From a checkpoint of a small transformer trained on Wikipedia.
Size: 14 layers, vocabulary 18049.
Each number is 500 + 25 x the weight over its row's rms, rounded and kept within 0 to 999. Layers, rows and columns count from 0. Numbers have three digits each. The size before them is the row's rms in percent of the matrix's.

# layer 3 MLP gate, 2048x512, rms 0.155, rows 607-643, columns 0-127
056:492515470520514515492509502542514470517471540515543515528503534485508459475502475464504492531518508467527497457505477529493506560488498484532522494530502504482483493514545529505540475518499518528494491484506506547482531494525522514440469521497531515472509523503505528509510500527523459476551513453470520513541476535530516500462495540457497463477501501489493508480487502501497511530515
115:505499520487515502489520506467484482466545471509505506525513496562521513489490491476509504494506496473503473507485507533537522525496479458491464474537531451516507471484481488489459515488485509494463524528477460504544456519475555517498512507539506542464521449504545491486514507512503477514505469541515490475499498513525479501495503492476479495523463498509492527490508487438463506498548
046:502480505505566526506502501502465508547527538468514491516541512542494500499511497473506516544508546511549482493531461501512558487457512540482491525546455513498503476516471466531500482460477495516515480543463474546469526527492488484463536500509532478491460495506530497500514521507475461525445469486527504456457479506524485529506491491505479473483501444550447485515480480499493536487479
028:493505460494475518511467516522511493535522439518510492506506462532469568512506465504488499472506547491510504465508535531503463487478480485498488541510465446536464484483464504558451505503517424494522466495492492483494533479474496472514532528472484449525488457477508497488500534541496497488478511491515503517519489503488508489476506508521527517494486510519471486521502471531480501523471
097:474474490508543483521496449489486468508444517538515478492527512495553492497518530465554481481491535478549503448498474468512533494552496526490488532512505496511533496484488506501499518512483476437492493493511494485529568496486532532489476497504530481482498501475522475522485478526495517501495458469453493506513495474516492494491497506547508493466490508485471521521472503512541490484484
102:488510556468541501526554518470486478492451520470495487479511457485485512503522501496521487514486492486511481518533489513514503532566462509523497504496503542502547496514459455448460537492489509490489499530457472429465517482459508517446521519520529457467475502482475483512549553531491479473457520496481522522496515513506511547495515429480484481470536500486519497517513470502507502520519
124:509541521485567514447503495500486478518471495525468514477512515524514514482504495512442507473487485502461530545503474473487508465543465525476474445520511509491525487490464494515509496463510497464539525518493495485457483487494512478514547511511477454481524549555505531451518493485497532479537530506487494504488550546469505465508461487483505529491468519500523476513488496529509485508527
098:540522471524540507455546543464535532528477509520462469502477515556533508488424497504513482497494442503514535483519484476457452492467502500487527490480495458483490501458538496484531501536512489513536464501513476490522488540486480492456496550477531530512480499551498508506503470520509455557499503522507501503489468458488488494481494514493506533489474494500487535493526480511464509517494
080:520518507477498497510516541500506506484514470501534505469463478491499484518500523512470521512521485545478535484495516514492508497478559507510543475495501496505483489499523518512503464488492526519513501454454518535535471501540496526523544499482498459491533469506511502543463518526503502508537483445484480499526492501483513494464503561516506503441502523483471489504501501488433481449515
088:496508504496479499516513504519519510540524491488483540484463520556535516500505511504540522515497467482475473544502522478501503478514518481508508498509507548493470495507467501523534505475506477485500504514490516507517497471469519515489484531449522494505510489483519447494517456531528483533474542537486538520483482503492490512500474469465519462468486516518489496510500508481498488525504
108:537464508516522511495513502499514519523477492501471486500496516509526480517473499464514497519552471458506525511483512521477501507467500498504450492462492475535488506519473508497518529530522527519487510484521484523526503548524502505554519509531495503482499460517520497509525510466516456512467520507500530611492502528528505461517522473544471525485432497540524548506464472507493474504537
073:486534507483493484506511476521483494471498472493500501496527548490536511529461503508486509484500475503486505490512505526520480493482534538491550535510485555469530483507497551468485539503495543522510511463494539518473539500533449485514519486512500486508478458533488501503495460488487500509532473473511470502509490518488530466513552527463487507528507513515490503512486488496493488473536
038:499424493501513494505456490481475518495494482471573497520501511499536527490486517504463494500519516497519488484546480491527494480464508513508496491496476500481496533480504556495473519501458516500497466472463522514491481487477488532531486505560450507526493453468503473510501520499538514499496520544518539512546517490502475516514516482515488539552502525507476496510500474499512485520501
093:504535522532516478505492468489518490526474494469491550529469511491513521451487490464498453517512473479496522452499524501463508500501502504505495518469464486489536532485549445507506452483502539503499520497496516509494459474462497488454466520461471469517496483499539465486475536552500507499523481485515484441520456487487502439490521490448501484463494489540512504468481512480480467473530
058:518538526535516449499500522495482504515504498470527509513521500502534499476465519501431464540502487470518504437530512506507537486501526481485516504506502498493512504497531468478465497476515505482544511512476522496495486506496516511491520490439543479451480498487494491445460505530450475484491489495550471512488504515477469501481476509522491496486517482433580470529535513521498506500494
104:479495501527421483551528450503521463496526532527486463525518480483503488478539516487554476498520493506482510501501482527558550482527494502502512498489524515497539485491520461468464480543452513490472545486540529482479477506470471515493517481531504482489499499504492482510477525491473510493501495489498488497521433474527500501500499471507502489548493502533509551533479464456525498490499
105:517497520490534486476504491500481474497476475495496478503490473463551469473530484483482498498495492520491498524503529456530483507486485533441495470477525554466511508536501530518537514528522536539481472488472537511491486549533460471471485542503472506498482476503521488484517508530473494466543507495504501462459507519479474527557507501524504508516495497522472506468477535548467504486483
102:450520494549460502516486517511519460532528554481515527486499479505468461488489503535489493470521480478519489468511494461486511521530496464487477472479511525494504493434482511468528529506480511484531521509509506455563535488525496502460460522514489506504494466500492507449502542477488459491492538480531502484499517505465512510562477504468528509513496526464545474486513453469445559502516
100:518501464527509473512530496524531511517493458477456543528510491491493521535534541538529501471531526502491493476451498466494476499460500527569500494509543488536425522512476551473513468510476558496510470484461502499517529472502500458514509543525508490518483541506504490540454487484528503472516466472503487519479492482483502500465462510482503482504533573454494509474510480517474463492491
097:490490478468529507498477510516418536507508490466492534479497476481518496486475498511527474517526459506525503519490518448504548515521484500443496525508510459532503516537506535484482483523493513512532502471478504514455499508493532469467454495496507491481518470465515518503495524508470503451488464478513499516496496497508533512492483516483474456507501501515529550508492490508454524523526
107:513567510462514504479538480498533530505486506536470506484478516524508453495508522508495513488529474475531533464550499505473476474473480502516452498524546499505512478502538541527542519516546553499508508566499536511491503538453490489460504512430550535519511528480490484477489481529504477476502511494491491488491475465504494500503506514505474554519489507492488511568550457475499473513535
060:453503501469508463533461511473517469467528493484507495468439540504492497495446551490501506481507515533523470500517457485507522510496485514490532513517483476511500490540527500483499528510503533525516412488466516473442491517482474498509477501520464542517505492471538510524476510515478462495480528477503487500476489533470464523479502523480538476480480470511538475485511513530480494485497
107:534481506473509545478562508492484513541510508470498512478497505489484508533558512501484485469533481503460471517466494506480523507471471524544504456495463477491495540491496519510453539508504503524512503457458467526462500480515516485537502462536484505472507501471480520498487522500530521467488503474517487494533502525534482482513459509471532535497521497505508522468513541491507476503524
023:532468473541530460506480487477501535520521526502533476510482524512505481486495522492501479502507522482454455471507491511514464511500500454474462540509484538504508503468551500520484499566540509531441438488474518488489511478473495509498535507527500512533518488502494499481507487506484503495489463466541508566500495504518505480483498489526512522510508489485508537484475489531472515497492
114:499500513485494518565488519501459470473493470542478492517499503496505484517492483520479505504515499510481483491485497494467538533489495489476500510540530526507497533467517471559518506501498534515508486544498502506476475497512483504497540550448478554560479470490521503501548509484492493449544532487531515501481504523533494479477503471502461481483508532512476523493468515448488509501499
028:536549518505477491472496466467494494518490452522506537460483521494480458483494514528467532538568553490471555452477468506470492449515469514499484488501479501490550471483457479521458483520478495540532523465505486513530487475469510478484514508507494480526520525517517472532469486488470537501536475471504475512482508512502523464495516460443531517505560504499529524497502518501484484482489
117:520531534514524467471462483516509503524494516516495507498493468543476486514527489506495517451510547481489486494491518536473533461493498502542525551486524480516524464497495496488469523502534490484532482494453479508499531512477515496524507525510518500506495490486492475479541520492499468468474473511520506498489508485512464537497550451521523505514476522468514465515461524564486493514514
099:504559497497503495485473478504494469479517527512532500512499495480441503478569432485519469519516496529513488530508510516518475502508516529492519501500480510481481499482439496460486512516497504536473474526475489503503484451489497493460499506469534512494539497526501556503508529479487482519512478513466488507486478535511514480551500516527549482505467464524443473514516450480523500528491
082:497492495538521506493522479503468477531545550525523522509532503512516505509496457487482446491565504504500504500478542499458527537526519474522512503445468493470484513515469465502465509495528498442485467508477472538533552493513464506510514487481517458520546492477459524483479499499487507471499533462527528483486471475496498457493492538536535466475501498475542502485490509517454479540504
096:454480482505515494458495516474486463447476536516500510524535490509474500517512511480437486485503517513535538527493508495499494556517530532527492444521483484544511517507458497528464442513558522479462518496506491531568488534501518549539513548515485536476487458504536492477453462456459535487497481497482475566510525489522548536531536453514524497507479502533508496520516509477439495517492
091:502457478499467508488485475519494535509441497469518537467492465492529550458539512507512498533473439507473436498505534536492504453534510499534468496478499562547498533475504521497479486491518517493483508490476503510490492489472465520548478482458499502486482566510497499549494514495501508516495521527527475472547488496523488503529465508489499478471484480489511482491475551510509507515472
086:506460509502466510536456537547499481472504479457483552470497500507491491586508508500522476494488521539475545496522511468518488485519524501485533502503500525535474492519485491500502552474492519491539502482558534475531488501498496488511527448514519520507469484496506488486503517489480514496547524483504479488558500505534480514488511525463447534473459476505503468482515508502503531507483
073:476447515503562503493541522487472487484507506501497510485488472451486534492485509492480492430504509486539506536495563505501519511489529494500484489516465518536501510508462532528531509486541511478487467493503505525548502530496465460487447508482475493530499523529499518458486501515493446481471542516514477447516495505481482498485471486465497508542493532482510515514467504510480508500480
108:508451512475508477459468547519509457540521460489532518473520560504524492513475479483524498480505522490540502514516501503462457480455485495526490491478478508506501479495505489502466547483543496519561534492507463498463490493515510557485518514493519516466524478487462507516479565481481471485531519498548503496482468522521499455484462489521496512474489492495501527508473476519511501457509
116:505512492559514512523495505468495478524541461480562521488487511471450497496513518473470520480503524533471459533516482488511461506505484438492528436487517493505488496558458503564489554481517531472485520476467494546511510535490486480475552517478497542498473498483527522501482504470522532539487527478512538481496490524523502495495521539490501516521512499507535533519522514507489436538481
088:519495548512512450492528481463503495505443493463523504502499507520520452489506437499476513511496505498496500519518487527467480476516593518513514481506512528550490485462493533455427492485501496488496570488522504470467479466483462476447487484485493522511540498541521562488504490476536451489478516501484521504504502493512456550490524495506505517471506505473504521501506507517477480535471
102:489487475482504491538501496502513501528519469483469544521470480468500493513488488489495509536508512503517519457485483526500499549523512520518469491508506530518494517468487501460567526491502516516458483452485491459503482489478481470511511472468517475501510498509458490490480485521490485529484515467459470444486472533455522489488499500517500495492478529507474517473482507481488472537478
# layer 3 MLP up, 2048x512, rms 0.158, rows 607-642, columns 0-127
060:478505544516520498500525499521509505492504512503512503504516510488532531539477540548475507474489455451478482525509514494495500477531476494484509493476555505513494506529486463478473545476502477522495472516496519523545509515533496535561501477464471505541529477509488489465458503508518518506522494481458510475487503497481495521525493468512503449495524493479492520550513472490491539499479
121:527529542501512467500522471499468512502489491537505500501485530507450492495528500538522482509558505530468527513499525482498467517557542465484533508529544479486544512476488548487475519517482499466461521501477546512515526491465491464527507541497524528529541497496480512511485453536517482534484513487497510463496471532504501481472493512490519525493540511487418518488528482504486465531507
046:492491491502502492526484456507494496460486488537541505489457482510487489472473503539471521510469507452487483487470501516522516489476510513542541539516477495540506518486503485484500496522508495500501476485513487447512502474550495483514510466482504518505478499456494517494486504528476464503501513468499451531525551550509493521484492485514476486505518492557481484528510467500513482497487
031:515494466499512473475475483540458508489537484479548499472489514523509491456482511510509501474479432509510533523541477482471491522514497480516499479473537470459504473486553484443477520482456518518469540537513523497469491541491481485487478457527490517506510557536488477507573470434492468522506500500490538507533532492479481548498503458492488499521511502471453520481529492517532558498494
101:458500483516525492487515482530500495532473478533477490467541505504516516524515542486544521477529525505509532493484463480531536537551472490487489502476506524490487510502509482501473529555532497458483456539476504491481533502480527521510482506531503490509531477463490492524455487501493517508515506500432484501525459504475472469457479501550536495501476503515480546467483519478542500498496
104:476526542500519463481533519517533453485468508513467513531482438475475432463530512505519488504498484444509493480528502476493507485491495481491503506485510555461515474526517527457501497479502483483498465497460517495496541483483499510469522521496509499513546491509479505520559522534492522517483541450494529458528514470528501533471508496486476503450518475518493490528489477545473498537564
134:467530520492528526458485528490453478495533493503495473515501496484502536481514472499481471480478450463492505512483485500451487509522490557510517488535499511505525488499523508517514500495493495505518471522497504470494484496452533513511527469485518465513483543515518488502509481531491537529527495494503520457497509528446484506458492497514516474530485493481490478503476465444495497491496
092:513521492498520491492524514496507528496489486497513485503493503542476451495451476530496527521487456480544529495484472471468489507466508506482507469528533514483483460432512518488505520540518498527510537545511550528483486530517479499495512541484487509511475505497499504486498522460525516499543505515516509528539476490499514539504464528534487516505471483494485504480518508500503483518532
087:517478519487525522520487540515491526533524475502471509527466534548526491486486462504496520538456481542520462471470520464491524531460507508487512489544506473486502525521484528551543524480476431494512500490461502505511512516487484497526468557518508472480501514440464494521520521544429520532495468524524520505479526469499527505544480480513482512485505493492504524537456529478529514474504
087:499490502518476475502507486537526527490517476495481547493447505526544506505502497504519524512482478489444484561490488478488532507475519510501522511508504538517461483471445537537494501499494448507515499537497505509555499468464513521507508497457478525515504474497524469521539460513519492514516530499452529508497478527495490492493478480491478465494505524470494497493489503459528463508503
105:507502518509476493485532492496478516460548519482503531497475460477508492498539475531511512448479497479496507508528486483524491511579494474491495507508493506473509503467488479516468483533466525512512489514510520478485536480477524501482458470489480496474529510506487475480490483539480491494564498497486415452534535467531514546514475500475506462513508477475509473505512533477525477481491
074:480517479508507506521475518510496504516448474484502485491493465484491504456453496486529477502495520514488521524516524493468516488522518501500476510492502482470508509449524531479500497496500511514493513509533507521471530505541552497521463517489490481505480493512471488476453490510516496507512469491545495478471467526493480528515527482528526515504482484515506523492476501461525439517525
037:504401491479532486481471499487455518491495496467527492502506501491502526495490494496461460492554496534496458500542507485539495465481526531486494471480502505478466497491493561507499527482487512518515506481493535531511470457493513527503532487532462511505496428497535498502512488488540486527488500546494538526535516489489441497504474486508508531536479487499488486517512485511540505490483
098:489455499480542494507521535492520531480535511532502506488469458462506501478516470501492508471471492521521528472505495507507474511529490487476510493507504466464499507485491504494511510499497466514496525496510509537525547486523495502482526487527500516489496512546523507527539511495467528519437511515509516526446517505476470499505428505502527532552526448485492479501526535511481516505508
059:499463543524527544476474490493473519448492517557511481496491500481518551499536572503513518466539534523500524549507536535495481518484439503484475520539484533530492521522452499515467519487452526535496541481517473526501485514444541496473517499549524524480500522495548519504538470511542533468507558491486514502480476521504509489500553479428521487468493557515487517517483520457482479497478
100:484500562499564510500460521516516477499464511501506512500485504497474515489447510524475519515514497484510483473503495457485469494515473538491461487492513515489516519507530538520508499481520517485515517492440464510497539496524505472478499515497494502537512498483493476496528486524546491509489502472484494474469546528472544459486507472488558492503512463475492450468535513497538513523507
112:538490482504508554545497504499480507532482506467503550520525493534463516512523502481506481482544486492554501485522462527462543503531480488508502502490472448540496494501501474488484506472446458485526517447506495499513496523494504524482514477501520511476506498457460509502533507508497488502460489522522532569494527473551536446541508519504492520490536500494479487549484504447538477524500
103:470497519561490510530531525515482454519483516518499497509456464496480482505514490491460492491503537510482486483478522510483468508525495479496506493424477524508518493469499477485474549477492482499522519510478456484542514531519478509501469526480478559499502499476483518462494485510471450474469518484486535489545495480468512499539484550472491540513516502514520462493522466520500542486504
105:455502457535485514545512501499536463516479509507498473495514511510500521574496510520461478507468502558575500503524527521461474534503472499471466516493483497527438463471518496486459464477490540470524476461522501459508497451484529486508539503561491479484474498495539488542480495476537509487465489472470521466472515564489474448472511503489535492481515519518487516537471530503502502528520
094:527509520505483504493514515507544459531514521561502489508460532521481529536531482509481560529478501472522495476545474522511477451452517488532513469492522529520528505512514464472515496474480452478489498491533462508511504443532457524532479487511483500553482486529467500507492475501518520565512532488491480472513517474496516519464464509504500515479485515477460448488516509491530519471481
106:509430517489512511497461512467479509471517510525493529463512492469497553501483547495515486512453512531499475530512503494550570513545477508576515518511499499528526500502509498495504505511445482486466520440501454494521474451486465472479494525576498506486495468550502476495512492481486518512522493472508495545458488505498483537522528502448520479485496530485524523497451520534508515469496
060:484527492486480507543542477504511487465457497494460489495511492530500515528524511520478478495504464511487519447521473504521508489492500481452506457472521480534506519474522496504524488474505500528488506528528510505510526492508482490469520519486520535505476541505523496503500472462532469531503495491506512541479497477494531520500459493497515507492453492541468519475469511512458503492513
104:454514514531448486500434452498554507450544493512519481506529493542456486466469521510509461514448547521513520501470486487513519470531505462509481519509512477493506497485479515502533475503511505471488480524521489525515498485518523470488518494501543502496496507546502469529510486503489482478505480518497486464480509474508529484487515489487508493512513491468508535535507465505506497508484
024:500495433564492469509486507471507513506508483475528493517479507500490496488520503502485503491484538487464497502469504491471470540542525450461507548479490525492490483525521526520485497548539476529460469512461515482510487486489507503471542523529502493527483480517468478498492497512447521499513500505526510547512487497543513493469538518495475506508519486490556505515467480562490500501510
107:523545507466483499552501470495476501489475470464473507512490530480519523524488526519471486482501508504496474548514544472512483505507496496473486510480489545455523517468543540490514527463479523498461512515486523483519466470465510486504524475478476518526464495504479506485508518497498528445497544479523513524504543499525517511513496478547498528525519526493515526486459541506497509532525
030:515515557482503495506518521505512517538505466488472509507535523491533520520510532525461534523514520501478548478505468491488474518530493531492526506483516478476502467516462466522431474506539488506492530447509523507474472501485474547520543509495517485483496493524519488543465519478462506444472482498535517513488466504493525515492484470458497545505497534501505533540507510449460492458536
125:514462442535441484473524517520487503484533455474462495485515504480545490489492495505504501487514500553495495515477489530498496483496539510533467467504481496486478506514460496472506494503484484473540475452538508479560521505527533525515482517520513516488473490499505523527483500498462517495487534496477480508490465503502529529529475553503493501497505462483520490488469471497496533497494
095:514557517473484526486504450489492476468516501536464507525528474498517478501507438505491498493517492473520536486475511530515500513513526499478516489541477490493461454509461495500473479513499538508510497501474494475492492440505490471477506503474498472521513486541495490462482529479485435535463485534508508469474527517487449481505510475466564475556531465539493503503467478470490527576498
081:531461496525498486514500457499453484527573497536546509469515495506519505534524494491492494503524502508494494511479527506505507539549533452535517507473459529484482526552514491517502520508517470493499486526469478562487520513516497497531480483484524457527522491467492536478496496494484514502505560474519525481468496464518480455450469543512522491468541518458549544483464530473457524525510
100:537506504485480481513516475532522542518455489454471474477494502509517502487525461559518505518498483471459476473494488515531503474522551528450529560492541492487479499495505497438495503512443520509501460486563472468449488535541475461456458483504498463510508546503487498505505564534515450508510518490470522484472486486495495474473480488492493514488539506472494488483461491508501501494517
097:493512509525462507490502567468556493481492503509507498506483473481497485512458494507525495479565525528524513513487519546528516503498516497445512527533450484485500453529528470497511514486497489495509444472457463465510455481509483506460495480512503499477544472447554544471531494547522446479494497483521468534504525476489479462509523508486541473516487510492482529493497491459497442495514
090:544498517498509485485456464513468493522537486494491548502519489526542474495517519506483464502511541519503504518537510500503467562488505510485501553491499488472494468476504479498467509479469529480491507507503481484489486487489486516515521492468515487526488483500506509490533505470507500543507544482514471499517476523526514500464481513531498504480513489462486502518510530483504538506523
077:535537471468469526501487488506547522527494514510509511501499525525504448507520515498499508533465464534435513490539465483468477508535476489490515498494530452457510482496509473462469491502491537482522513514493504489485529470537509520506564508531521517499488491456499508498501502515468562505506497515477506528509484538512496488483523462517525488475528499506486471466525482507506477502510
108:506460525492490507494503529498528434521511488484535524435517561501519486487490495492553524489521501499538473477506560490509488508465503501516510463482494495516472520479445506514453504475542513536531526482514484478449461489533530551486492508494490514491537451526481489523510509471497469525520496508505466523496516516502521522474454529517475521466491499510501514513498469542472490465459
110:493473561489519488506475508458450480511538513487510475492517509469532488534495562502495480506508465475517523564506501493538479456500513517472438480509479506549524506539498499515516516473516492511522489455524534516479508522505494467461480489510518518469472477533491497489461534484498486465517474458470439460516521478527529448532542483504442512500525542505533513486517523516483492503482
085:501497493442518491503476547544492498462549455508492520485485536473503458482499523480478543515501466483516543498511488503442530494513512496540474472480512500473513505521511511517518515534523493483512504470469513487472474469538475488519467501495489495510487529495483436476477518517523516505439519446502487486510509494524507564540444528490485472509517524517493501519491507536450478501486
# layer 3 MLP down (transposed), 2048x512, rms 0.0766, rows 607-642, columns 0-127
055:501501493473499500562464541484522494476509513484493513467488520478501518530501542517467533479524513487486526481531495492474482505501471551484493448480525490441508457481515480507482476474516557468542522496477495499511495524488534534510513474473456503522509489464524478522461508478471517525503470532486486497523484512437518472483523510497487501512481509515493487514540493525524452516486
109:515522512520519495524527485499482513478495490502515510520476508485491527495488509526513509522495516553546471503496442492521527517472471518492509526497508517469472460500474469513456492502518525496510482493468496521493514521501473437532498522463514507457543527499530492543489504476534475535474507510501476535486514514516522544506502473497489521491477499516507499521465549515506530528491
043:510447495513476496472502477550499503512522525491487486547524498509504500468520500528509482520476514463541553512519471510533523534506523514476465514479464544503534472484524477524542481476503500495493527530493513521479535513496530474506545474476553505533484507527518517501477494502490495478477454512520437461466482531504470506462546471521467462507499462528481452457482495487492536516490
029:509481528553521489506539508494470548520462488515500502526516457521546478525501496488492477500501490503482492495507496482502508493504520479533523516478525475475520497510540455485491506487455532516485488504509547521494509502495477516500429464517524517484476521515523486481500496455503483512509508476468534481480505524545512505501510471510463506501498506454502485501504477472476474541494
095:505496545529551524501500471499467497500482517492490484536529495529463475493516514478546490490500503467511525519501499480483473525458500485469503479474531556494481500434533511485463510535523524466473508524496550503513485502502479526529505558494482506493520473427512504478481469501489481469495511482470525511537457432466475500486493506475503516507511457517482525481465532522495494486480
099:503487525500521517492481543516489448521487518501491530495511473508453499508467547510543507495494482480499496508467518487537556495511488547551511488502445472496474505456501491485517517499464467497507477529473520487541465504477475529468544547517499524547539478464495468515511500521497444495471519511461474516501490472474504514509485470510511504478483484488497510502466481499504516501569
127:504520513559523541504485529499479568524483488528545514521486517491496455526471501498532452492483530502528527481523471487487524460505473514490497492448535531522495498448490460508504479510507502557469491533514442497514512534525487522475521475492508463449486474483500499495508482483495495476474528465500488536512468499511504509479510532456516537508527519512463544517511469517513507511458
103:512494482534524504459478541475488511493471497533424472542499510511509524488485476486483491507479521484500567502512475529505449472514509498483498462420500451535508526486528482496489472515469460494463524505521470536497492508475488502486478519497486535503496516522461491513512529490505443538502552540512505552506486473501514489510513521488494506488535498492497480479519515497517487509523
079:494479490481486600480482509540508486486497470506467511497480472539484475471494485519482531536500508567516522477468480506512518509487470555468477509495544519484539519503504515516485536501431482513453519511522500487470506503518511488526465533519529469521496533508487443491524490518451499473465464510474484450475508480503554471566528515473501502489503487521556499500487522506471528508479
096:505507476507473513477462490496531511559541487481509496497478546495484469545552483497498495523490449493491505511522545480514523480513485479510490492509519514513531499518473491552510552463469481482506508519541490527500456505466445504506495512483480499479479508482516453477555476524501487522494537519540490492493505513510506497446472452491541468492498481515455484522507531435482452519510
106:498530513483491496476534535483480490522487465537532487483543500512486525496534506494495512464516498490486504534530508482511477465516507499507512517503558495477513544501558491491521521500478464477525517555533517473486488523499494488495521507467523484488486521490532490508490486540479447523507475437521496467503551502498490519500538538477517487530514488466501454485548473503487508471425
071:543510481465492495478479463508483551497528493491514471503520526481503535476437483536523502523524475499488446520504486494497530538485497527522536508492497504502483491504480517483522536470478540497451483507483530511513533529482499474542516531502521489519509529515533492482506478520509514488502468503532478447501490500513463519539547515495457498482498513550476468508514483541487495458530
037:503430496511535520521504512483466532448506497494510551538516524475492513483493530506448525492516497549517510485516483441477496481505482529522507493518515504546441486476482516508507528452536522497530492503489527476460507469540508527494498497505476543496500465525498450506482495503503468537511498488461515510539530487523449489491471475482498542556451496492492483509475480516514495503460
095:490460525498545496517464510504493469509517511502467481490424528482486517479515533525499519468475508501484488497485477512519462493505537528534508464502525524502491512444488520525486490472491475502485543490479550477552502504522487514489506509525504529483472477504470480497530518487538525521468502493485467476480493459482475509463453522492499497500487513553491504525496505512506490499492
058:505484476499483495510509443499483500517521482486514497501471491494505513491482560511496511523525549478510494497506508527475501543502483490483478523553521523480487508495498529461523493500509506520498465536540502513482462516466524456478490507518532513461477517525531539495540530471530534523473500448488547536495469456529529534488528487527487504541490525545520506555524531506506476519482
102:490554479493492493504469541495502550535531430484523490493451538534498560486520478500509530529527513514550472479515463532473485577496493531518468511473466499490518474479510496468517474457515489518562519472451484487507498518516480491482488520491512479531534494495510519495539538537522495484507509490489494460500525494453500488497493513488470521492461508489507493518508513499508491497491
103:497511507497494517486495503499526502489456484562497475507511522476474519484518517476552505483524523478500517476490516537484520467473494519525508466456483473483509490515529528515463472519500492508490495483467508522517510497525496506485527468498509470511506463510501467448487508456521463485500495452502498557539507533526482504477547502506525471472507520506493515550497501527548474477504
106:496492497516487513461516491489538534509546501522524435510495472525458522491480487500523541492500503497474500485484525516439465487507510505489457519479497499497509520450491514475477500531535519485541498476484483535553490500488543540491454515506449483501501529512536498457469526533513524509507514497455488502476429489471482510529503526473504491533490509475551515484471470477502497511488
103:466485499489501513567531494518470531477522434473479506523484491486505509500497513507489477467476504516526520526486504544514489559530474496532462508464494497493459539503571476513480497532463517531481505474526477497489510441517480483507531472529500534501479490507550496501493478480533562446513497451462512499470473551509505518500475523502514475489494502506455523512518527492508534541500
105:553518519500504480467509480482592491500491520515475502541479515496466523505539503509516516474509507502526437491523489515496473458439497483521542477474502525503459502463512531517483531474507464486498487531499489522505531447525497529550517506522480506469499518515482483501502485492569502522464539480491475499507501470461487513477490490535532528491492477452476464466512496476544518488496
110:476480528516479522521484546520464474486489473513538519487531482507505512525496524507530507543482527486511483505470520480528574506540484485518487523489503513492519491487526490475512481523487430495504490463521433499500529494518494452508506548571513526493487507532505455481488530511464510558506481474497505505493463549494517522485467517495500480495521513481511492469497510527502524503461
060:482512491521486512519477487486498524524492486521528505493526522479508507523547474533532491525496492487516514528473491482520493491505498511490519529517519509466502493465522464532506522470507456498511536513563468501567477525523525500458510531503501474530529496509463516489487485509542512512483512462506520528537533436427474502513478534508489479487499508496451489496481481499524493517499
107:488502484470470531509485459471536473477476534487473500543496514468491510479478491480522494505487473493535573512505493510487547551479553512508527541475516450490489515522512506500522536485439498543483465465515440503525489509504513497477529487532514520463482499478510535496537497446550481469528461503511474555441472467502514522514511463470489533509541520507479494512493482471502524494514
021:522448489503507485498487497528497499496542511543484516500442504503532501510542482548526448471521530517522517538479447466486446506503557475517500471535510487519514554465505462475462530510485493514521529499465497515489504465512508510485476491530500462489524498495487515487452503530490520480505513499471487566495485515499495514492440521508538527503511511466490506521532502510473499497465
113:486497489475453485459501500522437518505509472491523525504501502482506475503454520532474498527481488470478541501449495476548535456469518487464516517537475494495512547498541499504478484526490512490468522538491500526512544487503503479496539508451543526570478496509530528514517523491497522461513525470554494523486495491560482506497470494487500525490514527479473502487490494499478487537484
027:478480454547513530488443524531512502473511562502552482507479470463450499480529452504493471470508497511500463525500506482452488441460527503484481514484533545481513501507467501506505503474489477519530481489506469468495516480484497491501485479522529537475459492466506522495505456524523526517479522493463544477509512521512496485522510500479462497544517503500515486465502500514527496520488
123:497502478499477493504471517471508473463489470492502525507528499460537507470464462496467506507483502486503493475536462518539496543479512515544501495533564482482485480548535518539493516491431475516503499500526492474494549546522471474493462514523527500505490473540481501474502487511480500509531548507482570489533452533492474520517505459476476522482513481485529494526443543510503527505508
094:505485529469472513500510512466466523477520517491487532513500519465511505523500482504427452499472500510490482505522509465520460488510504517496503541491512514524517481517483515488482545462525485464545482504487441487486489472484459476497491469547545511502490508517512487500455515464500513536485528552509480483509502516481494525469515483491531502569534477480461458522524486486492479485451
091:540496463502504501502461477521530473573520556517506516472513484501517522483513481502491444505526480514464502508514518494447490524512466459534494532462469495485453518525486473518467514496535465470522499518471463517478512496503488481526476501490503468513543472511490539483534517479529497514496529462506519519475486472529533464503518511466491502457477494486530526472521500556508499541513
099:489516500492492496546472483502506523490568525533506516498525488481534473499515489486528499527483491512504504512488463499549505447477498494465499507462484475510508481488502495481502511477527490473508514514516492539489557540539471535497529446514499494478527522494490476456476460523543557494503513513491525507506507478505444516537520437507505523527540502513503488486504485505462493439494
098:466502529514458516463511516478520474486479562526507520502504501496487491502439492498493484505478525477495528536491538525469505495526478469475482518498533513481465508518511487524463477503487476480479521513522499474460482497475540506478481524509474508515485486482513523513513492535516528472461516478464508516504469470454536506495487521498487506537502450524555491526497508445492494487495
089:480458471499519475505471465526472473530548505502512535501530506535501469490500517495504510520495480493476488498504482486474482491554497479494469502519513511528496518448452454500430508481474512521537495514479491521443501524485511503500497480502495468478468485515517505464531513486510497536505554436513480505521504526525559512458476503514520490470499529485490490488553527535503519517465
084:494520499554490527493513482506545508511508517524519430516479495564473484523489511505464535536492509496482492503494486515497470479494481471514507480504508470499491513497493494458517429534480490503463478501524477521481510507510537504494539496496481478489508497477513519544514516482476533535542513494476483492498514503486527496471557513496490456478488526522491467465498574507500523488502
123:507448504465482512468455503471468492461524511510535480480516513499537529522534479522513498481497468469495470526497510513486474506500510500467464530526513486533503541483502503494504524483507540494552521467499529492446491494500515503496497524489503533491529465544446517475471505453453473513532511494518506531541506484473486520502479462526484498470497531513465510477483468535475534501498
110:503486492487529503504495456487538521471526485496516485512513527527508484507512563509514473516503451480512453493504506500508491491523487526488448501485496484500496485488515491538538493501484502476513530495513532502500509505521539497436468508523518515492475541480479494525474474532493493467474469490435485432515514504486501498546484490487511506462515475502522480503487516515483447504489
082:485483496522563486481497521530500490514516467532483486483482529538514491512520510484498530524473475525483495504563504490525468486469484529448517487492513544517523483479503478521504474501512553498511496465503503473478419462509489528511514503483514501497478518490516428524492531505492520465543523468520513545512506504532488518516519472485523458492479531502507540513472487510502405508495